Part of a small language model's weights: 4.82M parameters, untied embeddings.
Each number is 128 + 24 x the weight over its row's rms, rounded and kept within 0 to 255. Layers, rows and columns count from 0. Numbers have three digits each. The size before them is the row's rms in percent of the matrix's.

# layer 17 attention value, 128x128, rms 0.0734, rows 119-127, columns 64-95
084:116114077172118130097158083158143123127144116117114100123094093119145136162104124106098096138153
085:115122145162099140158115121122111129106150099120107105124134119091151140121123145082167136113156
092:153096069064125140120132102116123132120145097101144101140130153112114127143106109133123062126156
082:112134140123144139134145123111106103155134092126160141131159145122161108139084089189144064134154
081:130149150111097119107167105135136161115129168094066154115061144132108165163140182167125146122139
076:139106122162128132196155133123113141132123072146146063127122097140173140111091111132130093118081
082:147120164094094113112125096140123135105083087090136182125082102138120111151112130125173108081177
080:134131153126130126117157107153126155136180103179157096084125116135121139154099144152116117109147
079:101132118143117119179057159144108145087132123147136150105129106146134122119162149155121141114138
# layer 17 attention output (transposed), 128x128, rms 0.0725, rows 119-127, columns 64-95
085:155136159134062109131150164087119138155085109147127122108180146138104084126101146107141105161108
088:128149127108092120099165132104102153152115118148135144126099132117140116145136117133131080104138
093:174188162144117135156113150148117117126098130153090143124079137163141124175135140115165128153093
086:140130088130091104160093168144154136124134088114093155112080129136128149133121150120143128122148
088:107101133134100176161115107083089125110119120148170131100177110151110090096128109090135132094123
080:108079123139162137065122126131125102167103118130150161079115147125110156175155095116174108107147
087:099137121138112140136104140119136164112166148128104105138137160118139107118101124112104148135130
085:156136119143098091136134122148182128140097129092150137075104126099126126126104134119141150148172
081:136088161137143168083135086152119113120125112174159089098175127129159148184103138123103074101144
# layer 17 MLP gate, 320x128, rms 0.0816, rows 0-57, columns 64-95
105:133161109121142112126093153151142149104130199118123146145141103106148144076135100101075143127095
092:099140111124119143153189149114120130136126159120100152142141118163133131112139131137141131117144
080:111141101107103127080165136112175139134105119153141123111103047140158104124129127151170134108120
103:114144139059144142134124132140141136113106145100097171194122163128165111101132166169150171106134
115:125172124113203159132117150115117126136135113151119118151141177129172110101105167125144089161147
092:150088108068120129135108135161167122073127134106165156145083120118154119148150135150111147172114
101:088143158085152121140149152131138109108109122149097123137150157120138131115150127094126135120111
105:069126136125144130117097142128117134116112147155124147142140109093123166126170137074081131131103
107:135173159173147106154118149103160145113109142165145157132104116142119152137121122148123106126115
102:092169111087142147113129151133116121115138148125126096137166117100113128137161101122109157127126
080:129125114139094167159133159132177144096107149106112153143113105086129180146112090128140081130175
106:140113144107146127162116165107177128123130172139131153156115164105106117143136115105143124154109
093:118130105106134179095117124114161128092149124157130167139138125091122128127121156170133093135095
099:092170131106130105108140124131160060109138149125112131114102137082096118112093133121099142129128
111:118126105120136090144134128098135136127149121146117120176170104148150136114134107103125111101153
097:145129111140145148136143104179107154165169111080125157123145142129128132111138136100109122155106
096:144138106151138117098137129131160157115114171090121133091140149152179180116148138168110123140145
106:121150133142140143175114104113127127111136111131170136114183140141177134129138085086066142128121
085:099160118120138135130119120130163119145101146122146082122111136129154119108165121122115096097104
114:130133085145147165144108154129125127102119137100082156188151134156148134107133090114100142149122
105:076151129141183137092161160120155203121131138119121141133064145105146114117112145125107088145105
118:102117139145156163141086158139159149121154143140142118159069095118153118170070109126087127151076
123:094162088132155158116136127115140125078074160121138119130050128140164156087126112105102078147108
106:066136109163118156149127115148133116129094116138153127129153134098160146091146169125134127146136
102:107165096118142155097147166128091162110116142141110104166118137119122114115157126136091124148111
097:102139136119156185073098156076115131115110156114162134176171167118077143133142112146169126137150
094:113189088098127146105141128148156141094161094129116114156109145139152161139137131123120134134111
083:114150091128170169145061143099162153108120141153124164134124144121150116099097081156115124104136
105:121131122111138129138136118165142120115157133101115147139147100120133078134169129170065084112078
100:105140139136137095133159129135107094144093135091128159144137129146091117094127098123136133115102
103:131098101127143142123169116157102119153119161158099109149089153136120157146136113139122116155133
088:128180128122150114159144121135135110077112100151142133123147124151149150135125140099134157119127
093:142125121133112117127114151132148158116155141110128167175139156118129190124129127127127135132112
104:119082073127143106122126150127123126108116123169113085129123113134065117146162125142152135153120
072:097175094114125141153127136138166103113116180119169174125124166126177146092122150125110117135153
101:128143122121160098121078120130138117139150118091113123159141138160102138089069165112141125134136
102:138136134118166115132103114101152150117108110157152106122130120144138164116089148083084113119145
119:095152136141114135151098143125115131108127120146098161135135104128136135092128106077127126118149
104:086130127099153162155100121135120123147127114148080073181146155151129120141157084124110116147076
089:157161082116152138113183138108175163129092154138151111122129106143140143130112111179146123058152
092:067162132119114170121124118119135112067146130155089150152130145128153094135148127123148110113092
106:135085105119106136107137159110134107105129114116092140119118158147119149107096171157111105113095
100:118072116148105169124121161093166115123114137179190143123138146140162157148140108109122139114154
100:124116078097173112158110154177132109123137136147143161102136136161123141133154126149075107143090
101:125148116042132132131141122111163162110092114096113110108113122111172127129140180150116121106116
106:124124154154124122129104096116103147152103154099102156150105123114142120119181112104102133125127
108:098147127124166152131134138151162146162135121104104116169140153121137099103143165119129098125119
100:098116112105131142109138078185115136098099137110098083124144107110138097143157136127100144121120
090:140138145075096150089125119125155130157121147094154144107129144155123107125125138151117139116142
082:140132131136136148105181106140113127140142132097140128120153141124137088151137102133127103137130
104:125170082148085128111134151127182187114111125108154151112101163107075162112119135124137107098157
113:143139139104117134211151134134132139076116148145134135160123145129141122111101145109087113173151
116:078155134145151154133101162110152145116138122126066112155127135167162122136114088113117118127133
118:105125152109141169117107157112118114139138132133104114124122141095172123149137153161135146137110
113:117140127111130140101130187125138132129133146103102164150082136187198119109137177144108075141148
109:111141111109139155093150167093125119164103129145136134147105154143126128095130119129103135149157
100:074104132100143107114098149116193117157096126127096138111109139161145136088109143093071121148151
081:108187129135136159144124122130174125142100128118145107114129143118115134130160091123119112078116
# layer 17 MLP up, 320x128, rms 0.0754, rows 0-57, columns 64-95
111:110113159147123146125105105156109158121155116096132121109163146144149106095088138101144112141146
102:098106106106106141099154108158139126142142137131111121144043156098110140132111119154143123119097
092:152128133077166130106137139073166130140106128158127123122100138068102095150151129144137135074151
101:099108144149136133119121145132133149122118193125135121158139157148118092094096071135163179157097
103:110117133151136168107136141133138124109156125134129154156159128100109104139134155111143132139122
099:138131091146132145168193100112138127138113162138135144127129179117164119118128122136104126136139
097:167128176158103116124130098167143148144126127107166130127095114129138170133117144128141126116128
097:111160133087145120179133154144135145152119145108155149126123113176119127111116139126104125083131
106:132118116116138129126116109103103144149121100151162125148100140125131110153105129162113084121138
098:153136136077143127103121121115126119102140146106153153139149152106145135117168107066118142118107
093:163089111144122145122147106110147118081108137076102061104112117111114099134114113159135154140122
098:113094150108133131131179137126114144170174122110144112119153162114156124129141126121091115134170
099:089127142134147131170128156124146130136126139135126141115150170132140112143111161154116108100149
101:145151148109145119151105070120128136107127086151145109135123124122138120130151146150144125085117
108:093127121131108144160153128121168134104146093120154109138107126135130126090137111162110096104101
100:157126113174121137030171119094143097099104105144112109099141098122139115096114173130099103109181
105:098133117178125137139096134152105098099178147124133080117116097129094070095082102157108125151118
107:131140110132137123151116107137153187110133128077106132134140112138138101136117194124103142135165
093:128142165129137127094132170158154133137148126118109116152125140166149094159143148142097165128126
100:154156161134140124143099129107104094115163113134119148174143072113129157145093112131144109142109
104:114111157154134120131125131106105144157136138132103151126132148127114128113102140110121091124112
101:128105136070135105173129115124092126133125131158136137128088127121126139163142134138185092107122
105:117123153090119144148104163148147132130208130123090160113154145127116120107143152154095144104152
106:126154131093117081107157119152101115102138133111151146104081109108126089147168134128126121156122
105:148122167130119131138109139107145097106123127090128114135147091158084138159138089158095130087107
102:131121143142093130100176124112117162132104135182160152119148129101101102172138096129106133135147
096:101164106189149138147098169158137102152116137142153129114130113147144116080146128142123136119125
104:158143123107087109120105127101110131169177081159141149108149102114114079125113092118174100101117
100:127108130129134112113128116138113128157152147152078125130101126126121132131134133111128163116125
099:087132078129144135133143121116140125145133183105093114147145109151109124127145109132065121152085
098:143143139149132125111125111135093137091101071101112159118158142126098118145145125163132108171153
097:133153088152160145063088089149165138158148135135126108159141171135119115155169103111121108136086
100:150143117136097146114130112136140104158122124082111085127128099113124174099105137101100109135155
101:100096119164132118161151149105129157137134147134146131108155161159141151100137139145132105135109
090:163115132070094089119147092138089101171144122122165150091144124115128110122114106135158122141157
109:129158101148180124121120117112131191125123128088116100145139129135139107147115144126142142114099
094:115166153109100118089133166142132171123122113167119097123135054123109122124103126132097111128121
106:114145150160106116126131108076122129094118128131128141135130119120110171112119103087147144152144
097:136126110115142118082133109136106098124133135081113140130131155115123108099132152104177088125158
094:103097136145161126136138167139098169139132107129131109130116125113132104128114135164137118143099
105:121127101120127109102134100137140133119149075139121128125112141121144128162150101165133145113153
097:150092134149105114113143114111136091119127048135132120164102078139111151110149092141155134121162
096:137116106164163164154090138119134122148131113126141106148101116108141131110078136113120138098119
098:092129125139132140094114109149134124066099122135132160119129138094159125112133131154136130169105
096:049160120107102167122129147148135093052119082141108163142155107095087140096144116111133113131149
100:136192104126114128116138171132149134074129140157146112082101150132134108101098144147138107145168
105:130122144076127147156096146144160151141126133101137114138148117144131144199178145127146126096109
099:120123131113130130133090128138137125153137074133125121135161182118134101129176162073081141126155
096:128134109136118131092148136142176149118146143104122074132138117062121151124099130150139155120142
092:124152105183111117138131117124157141093117144108151143124079126159125118171098080136123157111108
099:128111154143132118129121105071111139128147144105093149132129125136094104103140145109193093137117
105:114147154082121157113137148140147137114113184114141113114111158068150127124139164117132145166157
103:109114135144128111134122147091109129120138134143068122112098130154094117125149155130170161115160
102:179118129148101085134153110136156134143150160136104149113111161155143106122148079145140110104161
105:123111137134112170116116132159085126148096138123098154145130129166170138130154131120095116102132
108:127104159122091123168099128136143140113120108054172104103125121146139140174171134168117100147115
093:143130162088147126113132118129189106172146115122131151161117177145123111067077122114113159088140
094:127124139136121186116116127156105114080117110121146138130087126163200108145138113107111127169119
# layer 17 MLP down (transposed), 320x128, rms 0.0739, rows 0-57, columns 64-95
106:116089118113093155109136111141131140187113118134172097114152116141137150121139157109144096118144
105:183141122086080082089146126135149117136122155124090102144154147108145128144158119113114137118151
091:091093128140150152151127136113094158136182101086094163099110109183113127130142129129123132147187
101:125137135171147138108122159097104159136121133113124130121162152109104128119122110147130127116120
103:119122113129156131095179115116143134084127127173146163151134147148134100129105153135102141102153
099:135127092177082147130131164131160134138145116129175149126143140105135175093162154177067108087099
099:084181100124116145110132115105124119173146155056142103087158145150160131093115148138108132116135
099:139162115114130182082092111121106154147138109151144118102118117102164154097149129113162143134123
103:123154141113137145158141156150154125151107127125113127104160151120127121123111131143121152150110
100:100087158098167174141122140104117108141110154139129150131127111138093107079162093134123093113152
092:119127148140121138155128132145067118116122142100140150111101135141113084084126125096102127098139
097:130099105144145117132145123147138090105167127127147129139133079153118089119146158106144154132111
095:089143124105204083096164098078152133098117147129155119118117130109093133114135154154118134101114
101:133142126100070083142121072124108153121183155119152119106122086132138094114103148144157122120129
104:116153134152142102107108106125146157105103121112153089131129107148138123127134157099101094102090
103:110148146116051077140109106130154076107094163163099114131134145124121096154126113094127128123136
107:055154145170132155088144127133115135129125157117109098153119111145108152133101136156137143152094
106:113084135079077086114142139161119133148095136119103092100113075128101102159093161072098098133122
097:138136147111137119156137140153138118146154136131122108114108123137157090149124153112143143139158
102:144098103131129089133115166089121150128132134140119165102138100124126127131118099137115101096157
101:132136078141134113119129108068133098139124114146132137160117122144137150142158175148145127113105
103:098139104157164113094119105109138092140134090133137129133127079161098149083122103140124164132144
110:122139126104071122126117138141117122123134115106112120147113129126118152107151167149104122116139
106:127146140106106102144102166101154125148144084080122170103086112137111122158124110117143161124109
107:153177158118151127148108132105123153144093131108187130138148102130117139151116113144163121114139
102:144132127108160167134119133110123123154099088137136161145129060165138152092128130115141125115131
098:186141094132145137136118137144109117107109082125157111157116160107147153117134145159126126150100
098:177123137144046078098155116117109088164156110132123105109150085141105110155122131123131108125151
100:156151132117075137160105143155126135151116135132158121119166168130109141153138159120123137117138
101:142132132101132172115121067103127104130137119102118124149140146128185117098122164108160157107129
099:109146119132074092169140107160115149114167118123141105129152138137107142105136131156113137108117
100:104151144164172131136133135147124115161119132169184135149107125099086155153163122131097168141087
103:130172119126062099143109138086135149130130134143142154089170077118091121130128129089136067136092
104:140133144124225143071120146150140128130137120139126100169127140112125138126127138112144118095139
094:153159155111073055122151119139094152167160075156127120073140111131126113125124134097132119103141
100:113146118185191096101097108099151155112174152096148109107146130105126144106099112111131147098080
100:130105130149118085120124120114121146146166187131121151162114134151133114168159123131137084147181
101:130116119165095133138113160081141143163120142128131105151152119106163127117119130138174082138124
100:103103117136158117135138125145102088122143143084129148156104140101119113140139116091133190132072
090:151182075164095096156097072130185126137130137132152108137123126165129105128113123152114127147144
104:126130137110083095108130146097151100116125083132127116124121149071141150127140103148124129066138
098:139140106150151141104117141168128143134127116156130117127118114111151136085151116162144152115170
096:170184130115177173101163120127086128118102123136122098101118154153110129141127117126099129092148
100:145123148147159166143134151142091126155128145163089112103151115107120133137141148113114116126140
099:086096130127135184143162163153142162114105103109095119078131112107153116083117122154091119120119
102:122132150127080133118139146122155139094116123144117109113101169123136106163103146125141091152140
102:104102176130127137123101151187119162121156137154113103099120144165099129197076098133143114112078
101:143122120132144125132106086123132115137153130099119146114154107121154132130102121145100174131098
100:133143161063140168143113183151063135135129131121114125153117115143120142136124119121159117126142
087:137101120113122121096091147151084098105094112103083133123115117170167084085140121138140132172145
101:160145109131108091112151106153135110123126105139100094124119110136110156158147162142148147123096
109:097113117136128161116127119099153091108134147157105092158107123100132153116089075133091180148137
103:109079155127105106116144106107126132138134112159097125095125163151110159121104106118153117126125
100:117131132105087143146132135194112101122130102134100180115144135130108118120141135179146171130147
107:099086167151154129153200137063114140083124134132114141141100137118127156113086117148115085124111
107:121155151121032122123101140149126135093123107119106144153138133138114128112109173124124122146120
096:060120138139179134132107113132116112120148148135136097114123161098134135132115142143132139113129
093:134119122126144146114126123117163122120115132151123132159126154103151171140132115116133133100097